config.yaml
n_layer: 9
d_model: 128
n_head: 4
n_kv_head: 4
head_dim: 32
d_mlp: 512
vocab_size: 512
activation: "gelu"
norm: "rmsnorm"
norm_place: "pre"
norm_eps: 1e-05
positions: "rope"
rope_base: 10000.0
rope_fraction: 0.5
qk_norm: true
attn_scale: 0.316
bias: "none"
tie_embeddings: false
parallel_block: false
extras: ["some layers without attention", "local attention windows", "value embeddings", "hashed n-gram embeddings", "an embedding shortcut", "learned residual scales", "skips across layers", "LayerScale", "capped logits"]
init: "orth"
init_std_qkv: 0.0603
init_std_o: 0.0603
init_std_up: 0.0603
init_std_down: 0.0
optimizer: "adamw"
lr: 0.00274
beta1: 0.9
beta2: 0.99
weight_decay: 0.1
lr_head: 0.00276
warmup_steps: 271
schedule: "wsd"
decay_fraction: 0.551
decay_shape: "linear"
final_lr_fraction: 0.05
batch_tokens: [8192, 16384, 24576]
seq_len: 512
doc_mask: true
train_tokens: 127900000
steps: 8221
dataset: "wikipedia_en"
Each number is 50 + 12 x the weight over its row's rms, rounded and kept within 0 to 99. Layers, rows and columns count from 0. The size before them is the row's rms in percent of the matrix's.

# layer 2 attention value, 128x128, rms 0.156, rows 82-104, columns 0-63
123:48 34 74 63 70 30 47 31 61 58 52 61 52 44 42 53 51 61 60 51 45 51 43 39 50 53 59 66 55 39 45 80 43 55 44 51 66 50 34 62 63 23 50 69 63 57 49 55 51 50 65 57 54 36 66 41 37 46 53 39 57 54 29 51
124:70 46 41 36 60 36 38 46 53 56 44 48 53 56 53 43 55 63 48 54 49 37 43 44 45 32 70 43 26 24 47 52 71 52 48 47 61 56 45 28 61 36 56 67 58 47 36 28 43 51 59 37 39 48 60 56 59 39 58 60 62 45 60 45
134:44 49 53 68 63 30 56 45 29 56 47 49 39 55 39 38 62 48 48 48 42 41 47 36 63 18 35 40 41 54 45 49 56 65 42 52 51 44 34 51 61 44 39 49 50 72 67 52 51 49 64 58 52 64 60 52 57 59 52 51 47 47 46 48
123:89 38 47 56 63 73 40 54 65 47 49 60 36 60 48 40 64 45 66 39 66 49 66 49 69 33 39 37 51 59 61 57 50 44 59 57 35 53 63 58 50 62 34 70 65 47 41 47 50 32 48 47 66 43 48 65 49 47 57 47 67 73 63 38
126:54 41 65 43 45 31 51 52 56 46 61 62 47 40 57 63 68 56 45 39 46 49 46 33 37 76 34 54 47 62 50 49 48 68 60 34 54 50 71 58 68 66 42 58 84 50 56 35 57 62 61 80 35 62 45 54 45 72 34 61 52 54 38 57
123:28 57 33 41 57 35 51 71 45 54 55 57 72 39 46 33 47 42 56 22 48 48 40 41 30 51 67 39 37 58 57 67 40 44 38 42 58 46 50 40 53 60 47 48 56 35 58 32 62 39 62 46 47 33 50 66 75 52 65 50 57 41 42 58
116:48 37 52 45 48 60 32 59 49 56 53 56 38 30 43 20 56 46 47 48 38 42 54 47 50 37 52 30 60 39 41 52 64 59 50 60 57 60 48 46 50 32 68 42 66 55 58 47 29 19 55 58 55 38 31 75 51 28 39 51 58 69 73 59
137:36 41 62 48 51 59 48 20 59 53 38 38 56 55 50 47 38 49 46 64 60 62 48 53 59 51 71 54 27 63 62 75 52 33 55 58 51 72 59 52 36 43 35 52 67 45 56 70 51 39 35 52 51 36 57 52 60 64 37 42 47 62 39 66
124:58 52 32 28 42 48 54 43 41 47 52 51 50 32 49 57 56 25 40 51 50 42 49 61 49 68 34 48 59 28 39 28 51 53 39 51 65 53 43 48 47 60 42 59 52 29 63 53 51 66 47 63 39 81 64 51 61 66 76 58 39 38 37 56
129:47 41 21 71 49 50 39 67 65 51 42 43 36 46 40 56 45 46 51 53 46 63 50 37 48 54 58 38 53 64 50 64 42 46 61 40 61 41 54 54 62 57 50 61 62 47 61 37 59 68 28 53 20 43 62 43 41 48 41 60 40 48 56 58
112:50 53 77 49 38 35 60 53 61 54 60 59 41 51 61 61 52 42 43 43 33 50 55 30 64 48 36 57 51 59 46 50 94 56 53 44 35 58 41 57 76 66 34 77 62 50 47 54 54 65 50 51 45 57 57 55 38 60 51 48 62 59 39 41
140:59 46 54 28 35 67 41 56 63 45 43 38 43 28 66 75 29 36 50 54 19 58 52 46 38 47 52 50 24 48 56 51 61 56 45 57 36 46 54 47 64 61 55 36 48 44 55 62 57 56 38 43 78 48 32 49 77 38 41 58 55 37 30 45
131:76 43 82 42 17 38 60 36 33 55 45 67 62 58 51 38 57 23 49 47 72 41 65 62 46 49 51 40 29 44 45 56 25 43 48 42 39 45 48 53 43 44 51 44 53 40 67 61 73 69 48 68 42 53 68 71 67 49 66 33 48 42 59 29
139:40 55 60 30 67 68 43 42 30 54 51 51 50 59 52 54 72 59 43 38 72 75 38 31 53 27 28 51 36 39 45 51 39 38 45 49 58 35 32 41 47 46 36 54 63 27 39 46 64 80 74 36 41 45 50 58 54 53 76 54 53 49 55 39
069:48 44 62 58 47 53 50 39 44 44 44 55 47 54 67 54 73 58 64 63 53 46 66 68 38 46 56 53 51 73 40 47 59 52 41 44 49 52 53 54 64 69 34 47 50 75 52 52 82 31 30 57 83 30 60 48 56 41 68 51 51 50 70 48
076:44 53 43 58 51 39 44 55 56 60 45 54 44 59 83 50 32 68 51 34 35 43 40 45 47 44 51 44 68 65 30 46 38 64 55 42 56 31 46 56 38 54 33 47 45 67 33 48 78 38 68 52 60 48 36 46 33 56 71 52 51 40 77 44
063:33 30 33 49 54 59 41 46 56 55 42 61 58 66 63 48 58 53 45 29 45 52 49 64 55 48 76 51 46 43 33 55 54 54 55 46 45 49 43 50 39 28 14 53 37 60 45 45 73 20 45 41 34 54 40 40 70 64 55 67 56 57 53 45
071:43 43 34 38 27 43 59 46 65 52 47 37 55 32 51 33 62 45 46 45 57 44 61 65 41 43 39 45 45 34 59 36 55 48 48 57 58 63 59 46 47 45 77 16 46 21 84 56 28 67 25 58 26 47 29 47 61 60 47 46 50 45 39 45
079:49 45 65 61 38 30 47 59 62 44 54 57 41 62 59 53 60 58 59 47 47 66 63 49 41 33 57 45 47 71 49 38 41 47 46 48 46 33 64 52 38 73 46 58 33 53 71 44 71 39 46 56 60 50 55 41 30 30 50 51 61 28 68 56
084:53 56 46 44 44 59 42 51 26 46 62 68 64 61 44 57 38 59 41 35 50 62 48 63 60 45 54 45 38 54 64 60 46 63 63 58 43 49 53 61 57 40 40 50 59 61 62 43 64 36 32 57 45 62 72 50 27 76 42 54 55 47 48 60
085:38 44 38 46 66 20 67 61 53 62 40 44 38 70 63 51 59 56 46 45 41 28 35 39 56 52 61 53 25 53 51 53 44 39 49 43 54 44 41 52 31 47 47 51 40 44 31 48 44 35 51 54 54 62 26 53 70 61 49 48 52 59 54 48
085:59 56 41 42 42 37 52 51 57 45 49 46 34 48 53 76 44 54 39 46 38 74 40 50 50 47 49 50 56 58 61 59 47 40 58 46 58 35 29 36 58 52 30 66 47 63 25 72 54 51 53 65 68 50 46 48 21 46 62 51 52 38 70 53
082:46 49 60 32 65 25 50 50 59 52 48 40 49 58 51 50 44 46 41 35 32 58 50 52 61 40 35 63 53 75 49 65 22 45 58 58 51 35 47 52 43 36 31 60 56 37 50 71 56 47 57 51 43 77 52 56 21 55 68 43 54 49 35 54
# layer 2 attention output (transposed), 128x128, rms 0.155, rows 82-103, columns 0-63
122:46 28 69 50 64 37 46 60 72 62 53 82 50 37 65 50 48 59 72 52 36 39 30 52 66 44 64 56 53 40 53 56 48 56 39 54 52 40 52 74 67 25 60 49 77 51 44 44 46 43 40 62 62 32 71 40 52 59 55 40 73 60 31 55
126:64 53 40 44 66 35 41 55 64 59 53 60 63 49 62 57 48 56 59 51 60 45 40 71 61 61 68 42 35 31 67 48 70 54 35 59 48 61 50 21 60 46 59 47 48 54 48 35 42 46 47 48 35 38 58 60 42 63 57 59 69 26 54 49
129:38 62 53 55 63 39 64 73 38 58 71 52 48 50 49 29 46 48 43 62 49 36 37 56 73 20 39 60 58 69 43 51 50 50 44 58 44 52 42 52 61 49 57 53 56 66 64 51 48 62 40 56 38 48 58 49 56 62 47 37 42 33 44 49
125:73 54 40 46 55 56 56 59 66 40 60 65 55 63 64 47 52 58 64 41 51 49 75 50 64 24 30 50 66 70 60 39 66 42 66 43 68 48 61 35 38 61 30 61 72 50 38 44 47 37 55 58 49 43 46 69 51 49 39 46 63 59 63 34
128:56 58 58 37 45 42 52 53 50 39 56 63 42 27 48 63 60 35 35 40 43 61 42 38 32 82 40 62 64 56 66 64 62 68 50 64 38 58 80 58 69 49 52 60 71 62 65 34 55 60 67 64 54 51 30 47 41 65 54 63 39 42 39 54
122:45 63 46 51 48 26 53 57 58 47 51 43 69 64 50 52 47 46 52 36 54 52 43 26 30 57 59 47 49 68 61 73 40 33 46 55 48 51 60 40 41 62 51 47 55 47 44 32 52 48 43 42 37 29 47 66 61 71 64 54 50 28 42 69
116:49 57 57 35 53 53 32 82 65 54 59 68 61 56 38 25 45 55 64 50 40 37 61 56 49 46 51 36 80 53 33 40 72 65 49 45 47 53 62 28 46 47 64 42 51 57 45 60 29 45 40 56 45 28 40 71 50 45 30 54 62 49 86 53
137:46 44 53 36 62 56 48 52 49 51 47 50 58 51 55 39 35 32 47 49 52 60 56 50 56 44 71 58 38 57 54 65 49 45 57 57 54 54 62 58 40 42 47 40 52 47 50 83 59 46 51 57 82 28 65 51 62 52 38 59 42 58 45 67
121:48 45 33 26 31 59 54 30 38 47 41 35 29 39 50 41 56 26 46 61 54 38 57 46 60 67 47 48 60 45 41 52 38 46 50 57 48 70 40 71 60 54 58 67 43 41 60 44 65 63 63 47 49 74 54 53 69 32 79 56 23 38 37 72
129:64 32 41 69 63 60 45 65 71 56 41 67 55 29 39 55 63 41 56 52 41 65 42 43 46 66 47 40 49 56 50 51 61 46 46 47 47 40 44 52 51 50 55 47 48 49 42 52 69 57 41 54 38 40 69 27 25 50 32 44 48 29 52 60
117:38 65 52 48 32 51 79 50 53 49 61 64 31 54 66 70 55 42 57 45 27 54 35 51 56 49 38 51 37 53 61 56 69 61 58 59 38 67 47 52 76 71 42 61 62 62 55 49 48 63 59 52 37 41 49 50 31 49 50 51 44 64 36 30
141:77 59 49 30 45 63 34 51 61 55 39 41 48 35 53 55 23 49 66 58 43 46 60 42 46 37 58 44 22 57 48 43 59 71 52 37 47 46 59 48 60 60 45 53 52 44 67 54 54 51 46 38 64 60 48 45 69 29 49 60 57 41 47 50
127:62 49 73 35 27 38 61 50 52 58 42 68 56 44 40 41 55 44 39 42 55 49 45 60 43 57 66 54 48 59 59 63 49 46 52 45 44 51 33 52 41 47 55 35 42 39 64 48 51 65 52 65 50 56 68 75 64 50 68 23 52 60 67 45
140:64 50 52 41 73 56 50 41 48 61 51 39 51 56 31 56 52 76 39 48 75 80 41 31 48 48 52 70 64 49 38 55 51 40 46 44 47 37 19 45 22 31 27 46 61 18 47 51 38 56 61 55 39 49 61 59 31 52 59 51 44 61 47 54
056:67 51 42 43 77 27 43 46 59 72 58 69 45 63 22 51 68 62 58 38 47 53 55 59 20 66 30 49 49 40 40 58 53 41 47 56 63 31 72 45 51 46 60 52 58 37 61 43 71 54 48 44 51 28 40 58 48 40 61 47 49 52 70 31
062:58 46 51 38 64 20 51 49 46 48 48 38 48 45 53 54 71 55 38 45 39 61 56 51 48 42 60 43 68 39 38 39 47 64 67 54 51 38 65 58 35 47 43 67 58 65 51 56 54 73 33 44 41 46 68 46 65 34 68 40 52 45 61 63
056:61 44 53 30 31 31 27 51 62 52 57 41 51 51 56 45 49 54 43 47 41 59 52 49 52 45 57 55 53 35 47 24 40 65 57 52 16 38 68 35 62 66 60 54 62 66 72 54 48 61 74 45 32 43 61 52 29 39 61 62 37 39 47 51
063:49 62 69 52 37 50 45 49 64 61 58 50 49 60 70 51 36 42 69 39 62 65 55 55 39 41 44 55 71 40 37 37 66 32 57 29 30 60 35 39 66 55 36 45 44 53 52 56 26 37 74 56 66 66 44 63 38 38 49 34 42 53 47 42
072:59 39 68 45 64 60 47 49 48 34 19 52 53 36 64 57 55 48 47 50 36 63 73 48 54 45 56 48 47 50 38 67 53 51 42 38 61 37 42 57 47 40 55 56 29 53 63 50 57 84 51 37 38 45 55 42 60 42 52 54 49 60 42 50
083:51 57 40 33 35 52 39 60 51 43 33 45 62 35 60 63 43 70 31 60 42 41 39 37 66 38 42 48 32 53 84 37 48 72 63 47 47 52 41 52 69 69 54 58 34 38 61 66 54 64 59 47 46 58 66 37 41 61 40 51 55 53 38 59
084:48 27 53 63 50 57 51 53 45 43 55 48 28 48 40 32 71 49 71 31 50 63 62 39 67 49 71 35 43 46 42 60 56 41 47 55 39 59 49 52 29 43 36 53 62 74 36 48 43 44 41 63 54 46 54 54 33 55 50 21 60 30 59 30
088:54 34 47 43 51 39 79 53 54 31 31 58 57 42 71 56 69 57 46 59 65 62 50 59 86 56 50 55 49 71 57 64 46 69 69 67 59 36 55 42 67 37 61 55 58 61 37 56 52 55 54 54 50 46 50 56 56 49 58 39 66 51 60 76
# layer 2 attention query, 128x128, rms 0.168, rows 96-127, columns 0-63
072:57 24 60 63 54 29 42 36 63 26 45 49 38 58 26 41 57 71 50 58 47 46 65 40 61 50 47 53 61 30 48 59 51 33 46 55 50 31 45 59 52 57 52 58 68 44 40 71 66 41 49 61 57 50 52 51 57 55 66 48 67 53 57 45
090:43 73 28 61 54 50 47 54 51 45 74 39 65 37 22 43 43 63 32 52 37 60 41 53 54 36 57 44 47 41 38 41 36 66 35 58 52 57 44 61 64 52 40 84 54 48 42 38 54 50 47 48 62 40 65 31 55 48 55 61 47 50 66 36
115:52 37 65 63 25 62 56 40 48 59 30 62 42 59 56 57 53 60 57 52 62 38 58 35 52 70 38 53 42 55 64 30 59 56 57 31 55 44 62 68 34 48 60 43 46 50 67 59 15 40 61 36 39 54 45 71 54 51 63 59 57 58 69 68
104:43 48 60 46 37 50 31 52 40 44 47 56 50 42 50 45 62 37 56 61 47 54 52 35 48 30 66 48 41 33 35 43 44 44 43 31 31 54 51 65 55 59 58 63 67 41 54 40 75 44 42 63 45 56 57 43 67 61 66 64 55 44 35 49
125:59 54 51 56 46 52 76 38 57 71 29 56 50 49 57 51 55 29 74 59 63 54 60 38 72 52 43 70 62 76 68 68 55 45 71 46 43 45 29 67 57 59 66 61 59 51 58 46 49 45 60 42 49 48 53 69 33 66 42 63 63 34 40 52
091:26 57 51 50 51 52 30 57 57 45 61 56 16 55 58 57 58 63 49 50 68 61 54 36 41 65 61 52 49 51 40 47 72 53 28 36 52 45 58 49 55 54 26 43 58 26 36 58 48 57 43 60 43 44 48 42 39 73 69 59 44 39 47 51
108:38 52 59 47 62 46 45 51 36 40 48 34 42 60 35 45 58 53 42 46 52 37 35 48 46 76 40 64 39 48 52 39 49 58 46 48 46 49 45 39 53 29 35 45 51 29 39 79 65 54 65 84 20 61 42 56 67 29 46 47 53 46 34 51
104:34 72 51 74 42 40 58 42 28 50 61 57 24 43 70 49 46 50 74 39 53 45 59 45 57 41 59 52 51 54 62 63 57 38 55 34 58 40 36 56 39 42 53 52 52 30 35 43 54 36 55 74 44 56 51 61 58 62 45 54 58 34 36 60
066:38 63 58 48 46 38 48 48 55 53 47 50 47 29 35 51 55 41 56 53 40 51 53 43 55 55 62 58 54 63 55 55 49 55 55 48 68 38 30 58 69 62 45 50 54 56 43 77 70 55 36 54 67 56 62 40 42 67 42 31 49 59 48 42
080:58 30 55 75 41 56 55 66 59 70 53 69 78 52 44 52 49 38 72 37 54 54 23 56 65 53 65 57 61 64 44 46 48 51 37 65 54 40 42 39 40 56 68 50 58 61 63 57 63 50 68 60 58 45 60 47 52 75 37 41 62 68 70 44
086:57 54 50 46 53 53 64 47 51 52 38 47 38 56 57 57 56 69 56 63 63 55 74 42 47 46 51 61 51 47 69 59 51 55 54 33 38 43 40 64 49 47 38 54 52 41 64 58 26 58 54 33 54 64 39 50 29 45 60 64 59 48 41 66
145:34 48 52 60 46 64 58 39 52 61 32 53 28 64 56 53 52 46 72 66 63 40 67 29 52 39 64 69 46 56 50 63 57 51 59 17 46 48 40 80 50 68 58 58 64 37 37 31 39 43 63 32 44 30 50 71 56 61 54 73 65 33 51 69
128:61 56 60 32 46 51 66 56 71 67 39 59 84 47 62 60 48 49 53 55 64 52 54 48 50 69 42 68 57 55 52 42 59 41 49 58 51 55 49 52 58 54 64 33 38 65 58 67 19 51 58 37 74 41 51 43 42 60 61 42 60 62 63 54
113:58 50 63 54 53 63 33 43 43 41 29 52 29 59 47 40 48 45 56 59 76 41 50 58 54 28 60 59 38 26 46 45 45 50 43 46 65 54 38 43 30 36 52 42 74 29 50 36 50 38 48 18 38 36 52 67 44 29 52 55 63 43 48 40
092:51 49 36 46 51 66 66 38 56 49 40 48 70 43 69 51 48 29 49 67 21 60 61 58 42 43 61 41 53 41 35 57 40 36 50 47 22 44 46 61 52 43 58 43 31 81 41 43 43 41 42 26 61 33 47 39 35 53 51 53 55 57 40 49
097:38 47 68 31 59 58 57 63 46 38 52 35 70 35 67 54 48 56 36 45 36 43 46 28 47 60 32 59 65 53 52 62 71 56 42 64 39 62 45 24 56 33 49 53 53 65 43 82 44 68 80 76 47 51 60 39 47 48 59 43 49 37 42 40
107:61 38 28 34 56 45 69 53 73 42 43 49 71 42 27 51 55 57 48 60 62 56 32 60 47 52 56 67 44 57 74 36 55 57 53 66 59 43 61 45 37 43 56 39 39 40 65 68 31 58 67 39 48 43 26 59 32 38 31 41 67 67 54 50
097:50 48 65 39 49 55 37 46 67 47 46 49 76 43 34 40 42 31 40 43 37 59 51 68 63 56 49 60 54 70 44 34 46 57 40 65 52 60 53 20 59 58 47 60 59 68 43 75 66 69 56 48 58 51 48 29 45 58 48 46 36 51 60 46
104:55 43 46 34 39 37 58 29 49 65 61 46 51 41 63 65 39 55 48 34 32 49 37 54 46 65 48 54 65 63 60 30 45 41 43 45 71 52 48 60 60 55 47 58 81 36 48 64 28 40 30 52 67 55 42 34 62 69 54 56 56 42 50 53
095:51 53 42 62 60 72 73 45 70 44 45 51 40 51 57 24 35 43 45 58 48 37 58 35 38 60 47 37 45 60 48 62 42 62 63 40 28 62 58 55 28 44 62 53 23 52 55 68 66 46 45 42 51 59 60 47 26 43 27 48 60 49 62 41
114:54 33 43 30 32 52 37 47 58 55 51 54 58 59 44 60 42 55 30 49 41 66 44 44 34 61 35 26 50 52 35 37 41 54 43 65 52 59 70 62 60 54 37 57 43 63 77 50 44 50 38 33 41 58 51 36 50 39 59 57 37 66 68 52
118:47 45 56 39 45 72 44 47 60 23 58 51 70 42 34 42 48 68 40 50 60 42 32 45 25 60 60 55 51 38 26 41 62 62 44 54 66 52 56 57 31 39 62 43 41 46 73 66 49 42 57 46 34 52 52 52 45 29 47 35 56 56 54 68
118:63 45 61 44 54 50 51 38 45 58 55 53 60 28 39 53 49 59 42 56 38 47 28 56 37 41 54 67 71 43 45 56 53 44 60 55 77 26 47 49 66 70 65 46 82 32 50 53 28 52 32 51 66 48 58 47 66 75 54 32 56 31 55 53
089:48 52 52 42 37 44 33 46 45 50 47 55 54 65 39 47 48 64 54 52 52 52 27 28 33 51 61 62 56 38 34 29 52 58 28 51 76 52 50 49 45 57 34 48 83 13 61 48 31 43 35 34 44 42 51 45 59 47 62 57 47 49 57 53
099:35 57 42 46 65 35 40 41 61 51 39 44 25 74 47 48 48 35 39 61 44 52 61 51 38 42 55 40 37 50 50 39 40 42 36 37 32 55 48 46 60 52 38 55 68 37 39 35 44 54 33 34 47 47 39 44 50 51 40 76 48 49 49 43
087:75 41 57 34 59 57 61 52 71 59 38 46 84 45 51 45 57 36 38 47 39 53 56 56 61 53 30 59 52 58 48 56 40 58 58 71 36 61 44 46 57 42 59 55 48 81 71 65 48 56 58 37 59 49 59 45 44 41 43 40 47 55 50 41
116:53 53 55 43 44 51 55 69 52 76 58 51 73 39 49 58 57 68 40 37 44 51 54 38 36 57 45 53 77 58 50 65 47 46 51 50 48 60 48 67 65 67 71 49 48 52 48 69 34 56 42 60 74 46 39 47 67 79 66 36 49 39 38 43
100:53 55 58 25 52 44 34 57 63 40 58 47 62 53 59 57 54 43 40 52 52 68 56 51 57 68 24 51 45 52 55 40 52 48 31 56 51 63 50 28 63 38 32 51 57 62 56 72 50 53 65 79 24 66 50 34 68 46 52 55 34 43 39 46
112:38 50 47 46 39 59 16 45 46 27 55 58 53 63 39 36 44 63 55 39 50 52 49 42 24 61 56 22 42 33 26 41 50 62 38 62 47 64 60 49 45 38 47 55 50 66 63 40 63 49 54 44 22 55 36 46 43 30 58 55 38 70 54 71
109:60 29 55 31 39 49 72 47 53 66 45 37 66 41 66 37 31 28 47 49 14 52 44 45 70 47 34 45 54 63 59 37 50 39 59 61 42 44 59 63 55 32 64 68 40 81 72 56 70 56 50 45 67 58 58 48 36 35 39 49 51 52 52 47
094:41 64 39 58 54 28 43 71 47 48 50 39 52 52 50 57 54 78 56 47 58 42 26 44 51 63 40 48 54 64 72 49 55 61 51 54 66 55 62 33 25 40 46 40 42 27 43 47 37 63 66 64 41 71 33 49 66 27 65 38 50 71 45 47
103:58 57 60 46 42 40 53 62 59 69 67 42 83 49 40 64 54 62 45 30 46 43 40 71 58 64 52 52 63 71 60 55 63 44 54 60 76 50 51 50 42 63 50 53 33 51 50 66 52 71 52 66 68 59 46 50 48 53 67 27 47 61 48 42
# layer 2 attention key, 128x128, rms 0.171, rows 96-127, columns 0-63
087:47 62 57 31 34 51 44 48 61 61 59 46 48 46 52 48 40 48 47 53 55 58 43 50 61 48 79 45 50 51 52 68 58 63 49 52 47 40 20 50 68 49 60 42 47 64 82 34 50 41 53 33 56 38 45 48 72 58 43 39 38 27 50 42
078:33 47 67 54 51 54 54 53 77 29 53 52 44 64 17 11 56 36 44 72 80 36 43 48 40 61 38 84 62 41 43 55 75 50 47 45 63 48 54 75 52 34 51 47 66 52 56 62 54 50 49 40 45 54 38 56 51 52 53 56 49 44 49 58
080:50 42 41 59 51 64 64 43 49 77 65 53 58 57 91 61 31 33 28 32 49 70 57 52 42 59 49 35 52 63 39 51 53 48 70 44 38 49 67 28 66 53 36 43 39 50 69 63 56 49 52 54 65 38 51 48 27 42 50 65 62 52 66 62
078:35 42 44 58 71 60 43 45 51 48 35 48 30 45 57 64 50 42 54 60 42 48 45 48 36 57 57 45 40 51 51 37 48 28 27 69 42 43 35 47 51 57 68 57 34 30 50 40 47 52 72 24 45 46 38 59 15 57 38 58 52 41 56 54
146:67 38 42 50 43 53 83 46 54 80 37 63 56 45 81 53 40 36 50 48 59 56 54 32 53 51 53 51 52 51 51 70 58 51 70 41 47 44 53 47 62 49 41 61 60 64 65 47 47 46 43 43 58 40 53 69 42 50 36 58 69 52 60 65
118:58 51 64 56 48 43 43 29 45 32 66 50 67 54 29 51 69 44 46 43 40 47 33 51 28 41 33 57 54 35 32 54 65 49 55 59 56 65 58 61 32 40 66 47 48 64 57 52 47 38 57 59 38 74 55 59 56 56 64 36 35 64 63 59
105:62 73 27 38 46 28 27 74 58 36 57 32 54 57 43 42 58 51 51 59 44 39 66 62 49 48 57 53 57 52 39 36 68 42 41 76 68 42 52 25 45 44 70 35 56 44 61 46 43 47 45 60 50 48 33 44 60 57 50 54 30 45 45 30
097:48 56 42 45 22 46 31 56 47 33 77 56 69 62 64 55 48 47 34 36 45 63 52 65 54 60 44 51 67 49 31 51 66 61 76 59 56 47 69 29 52 43 49 39 57 78 65 47 26 55 29 55 54 41 54 38 51 46 44 34 36 67 59 44
072:49 43 46 36 53 60 51 56 57 23 47 54 64 51 59 71 54 64 43 33 49 56 36 53 51 29 59 55 60 62 69 42 35 56 49 51 76 32 85 47 50 54 30 39 62 58 68 46 33 66 52 55 35 48 30 63 70 36 59 39 48 62 51 59
095:56 48 44 40 62 35 46 62 40 51 36 33 57 35 41 43 44 58 63 44 28 52 34 63 54 48 63 39 34 32 62 64 41 57 51 56 34 50 27 50 52 39 57 53 48 45 52 27 52 56 54 50 45 58 45 59 41 67 58 35 42 31 25 26
135:41 25 64 50 48 71 70 44 70 43 42 65 40 58 65 36 38 43 44 48 57 40 62 34 53 62 43 57 48 52 37 45 58 53 52 54 49 51 68 59 47 52 46 43 55 52 59 66 39 41 53 54 48 48 40 57 70 41 57 60 70 48 68 71
122:56 39 63 38 49 62 73 41 63 54 54 70 66 58 80 48 37 39 42 35 53 62 59 40 52 59 40 46 59 52 38 57 60 45 66 46 62 46 55 42 42 40 37 50 43 74 60 88 51 51 54 71 57 58 60 57 39 50 55 59 65 56 52 74
095:35 59 45 60 31 70 60 44 50 40 39 41 55 64 65 44 50 61 68 47 45 40 55 53 60 43 69 38 22 40 43 46 52 43 55 23 27 33 67 81 43 29 39 23 42 42 42 20 48 61 59 53 34 56 61 61 37 50 55 59 66 47 73 56
083:47 65 52 51 40 66 59 72 51 45 41 65 56 32 38 63 37 41 44 49 42 65 49 34 66 56 36 62 34 63 46 37 57 78 56 58 34 44 65 44 59 51 43 57 30 54 42 61 54 57 35 66 72 40 51 45 37 48 66 49 51 52 48 36
107:49 19 68 47 65 70 58 27 51 74 29 44 51 32 37 50 37 49 59 47 48 46 33 36 57 35 52 67 41 58 39 52 58 36 51 46 59 49 23 50 58 66 45 72 56 54 50 52 51 40 35 37 55 51 59 62 56 52 41 53 64 41 43 63
084:43 43 43 52 46 38 49 44 56 28 67 41 70 60 41 45 66 42 35 57 62 42 56 55 30 70 52 63 46 41 30 39 49 56 52 58 62 48 57 26 29 41 53 20 38 57 63 45 39 45 39 74 36 55 52 61 54 56 40 35 23 47 42 28
085:44 71 49 57 62 41 43 39 36 42 50 60 34 63 60 44 47 62 68 45 33 48 46 73 41 66 42 62 50 40 71 51 40 29 30 42 54 57 34 50 40 59 53 62 46 41 58 44 78 59 44 56 56 56 48 55 54 55 64 60 42 38 60 46
094:56 44 54 59 58 56 68 44 44 49 35 26 45 23 39 66 70 23 57 55 62 44 54 37 31 46 47 43 34 46 63 39 38 44 54 57 46 76 66 66 43 54 53 46 16 33 54 42 44 47 65 71 44 57 65 43 53 43 80 76 49 66 46 59
123:33 69 58 47 39 56 48 58 45 37 60 33 58 50 51 44 61 53 51 50 36 60 40 56 54 65 35 56 73 38 36 35 66 61 45 39 63 43 50 43 40 34 70 45 29 52 64 61 64 65 74 68 45 51 54 58 36 56 59 40 49 54 47 50
098:41 34 36 46 62 50 47 44 51 59 34 59 40 48 66 61 30 53 61 48 41 45 43 76 51 41 61 38 56 48 64 46 45 44 48 42 59 56 15 56 34 46 41 59 58 59 57 41 66 37 56 46 51 64 41 63 71 48 44 58 44 42 51 58
090:47 41 58 47 71 54 57 55 47 71 32 37 28 42 48 45 56 58 60 55 50 39 56 43 50 41 58 35 47 49 55 37 43 36 22 29 46 48 38 67 49 52 59 60 36 22 34 61 68 46 90 35 46 62 38 55 43 42 54 62 63 28 43 66
077:55 50 38 42 74 51 60 57 46 52 33 60 45 84 78 56 49 51 63 43 51 22 65 34 55 58 67 44 33 52 41 37 60 44 37 38 47 48 42 62 38 51 57 53 54 44 41 47 61 36 43 43 52 57 41 56 61 55 56 69 48 40 43 60
116:48 75 65 45 41 54 58 55 66 42 51 71 70 62 62 44 66 65 55 52 68 56 38 56 42 54 44 64 58 50 35 54 51 77 58 53 48 59 59 51 49 43 64 44 54 86 71 54 46 62 50 58 49 36 48 50 47 58 41 26 51 64 41 47
116:48 75 67 40 44 43 45 60 60 38 65 42 47 53 48 42 48 59 43 44 64 54 53 41 59 54 48 43 47 37 55 41 74 48 39 43 45 46 54 57 43 32 61 40 28 43 47 69 59 55 70 68 55 61 50 41 17 62 67 56 42 50 57 49
100:60 56 48 44 79 45 49 60 56 67 50 40 42 17 28 51 39 44 56 54 42 70 34 59 67 48 42 61 64 55 79 48 49 58 51 54 61 46 30 53 58 53 47 71 27 42 40 58 58 61 51 30 62 59 33 74 45 53 63 57 58 38 53 34
125:39 30 47 52 57 61 58 44 55 59 30 54 46 42 59 52 47 44 62 61 55 42 61 46 46 38 73 41 34 47 66 53 23 38 49 35 38 36 48 59 49 58 53 41 50 40 38 47 52 58 54 49 42 48 57 54 44 57 36 56 63 40 46 50
092:35 30 67 56 43 57 71 27 43 46 51 51 57 42 52 46 59 76 59 63 57 68 29 47 54 42 53 49 49 58 42 53 40 44 51 44 54 42 36 63 52 35 36 54 59 60 44 54 61 49 74 65 35 52 79 44 54 71 42 31 52 57 59 57
084:62 31 35 56 40 48 35 57 30 37 66 34 76 48 52 50 67 36 53 49 31 47 68 55 32 49 44 49 41 39 47 34 49 35 42 61 57 43 65 31 54 40 90 21 38 61 49 49 35 37 55 55 49 53 54 40 38 51 49 49 51 53 46 44
084:60 37 47 48 79 50 59 54 54 64 30 46 31 58 57 71 57 51 47 48 57 31 58 21 55 48 64 44 36 59 49 35 53 30 34 35 39 53 50 67 46 60 52 55 45 27 30 54 48 28 62 33 49 60 42 51 50 47 60 76 60 36 49 69
087:45 41 52 53 49 65 68 61 56 65 50 45 46 49 53 44 32 38 61 52 47 43 53 56 32 64 65 38 63 38 25 47 48 49 47 49 50 33 52 49 55 56 42 47 28 37 87 45 43 59 39 59 49 34 53 72 64 39 38 46 50 41 43 52
120:39 64 47 48 47 40 18 52 51 32 53 39 22 52 50 49 57 66 33 60 50 43 73 65 37 57 49 39 64 46 62 52 49 43 34 44 47 55 40 41 51 46 51 42 47 42 35 55 49 42 63 57 48 52 50 38 52 47 50 58 39 39 53 38
101:32 51 53 55 48 46 37 36 44 17 49 61 51 61 45 45 65 52 41 63 55 46 68 39 41 56 47 56 49 55 54 56 47 46 47 54 59 50 60 70 56 51 37 64 53 49 32 42 49 64 74 81 18 32 62 50 73 42 54 67 56 61 43 45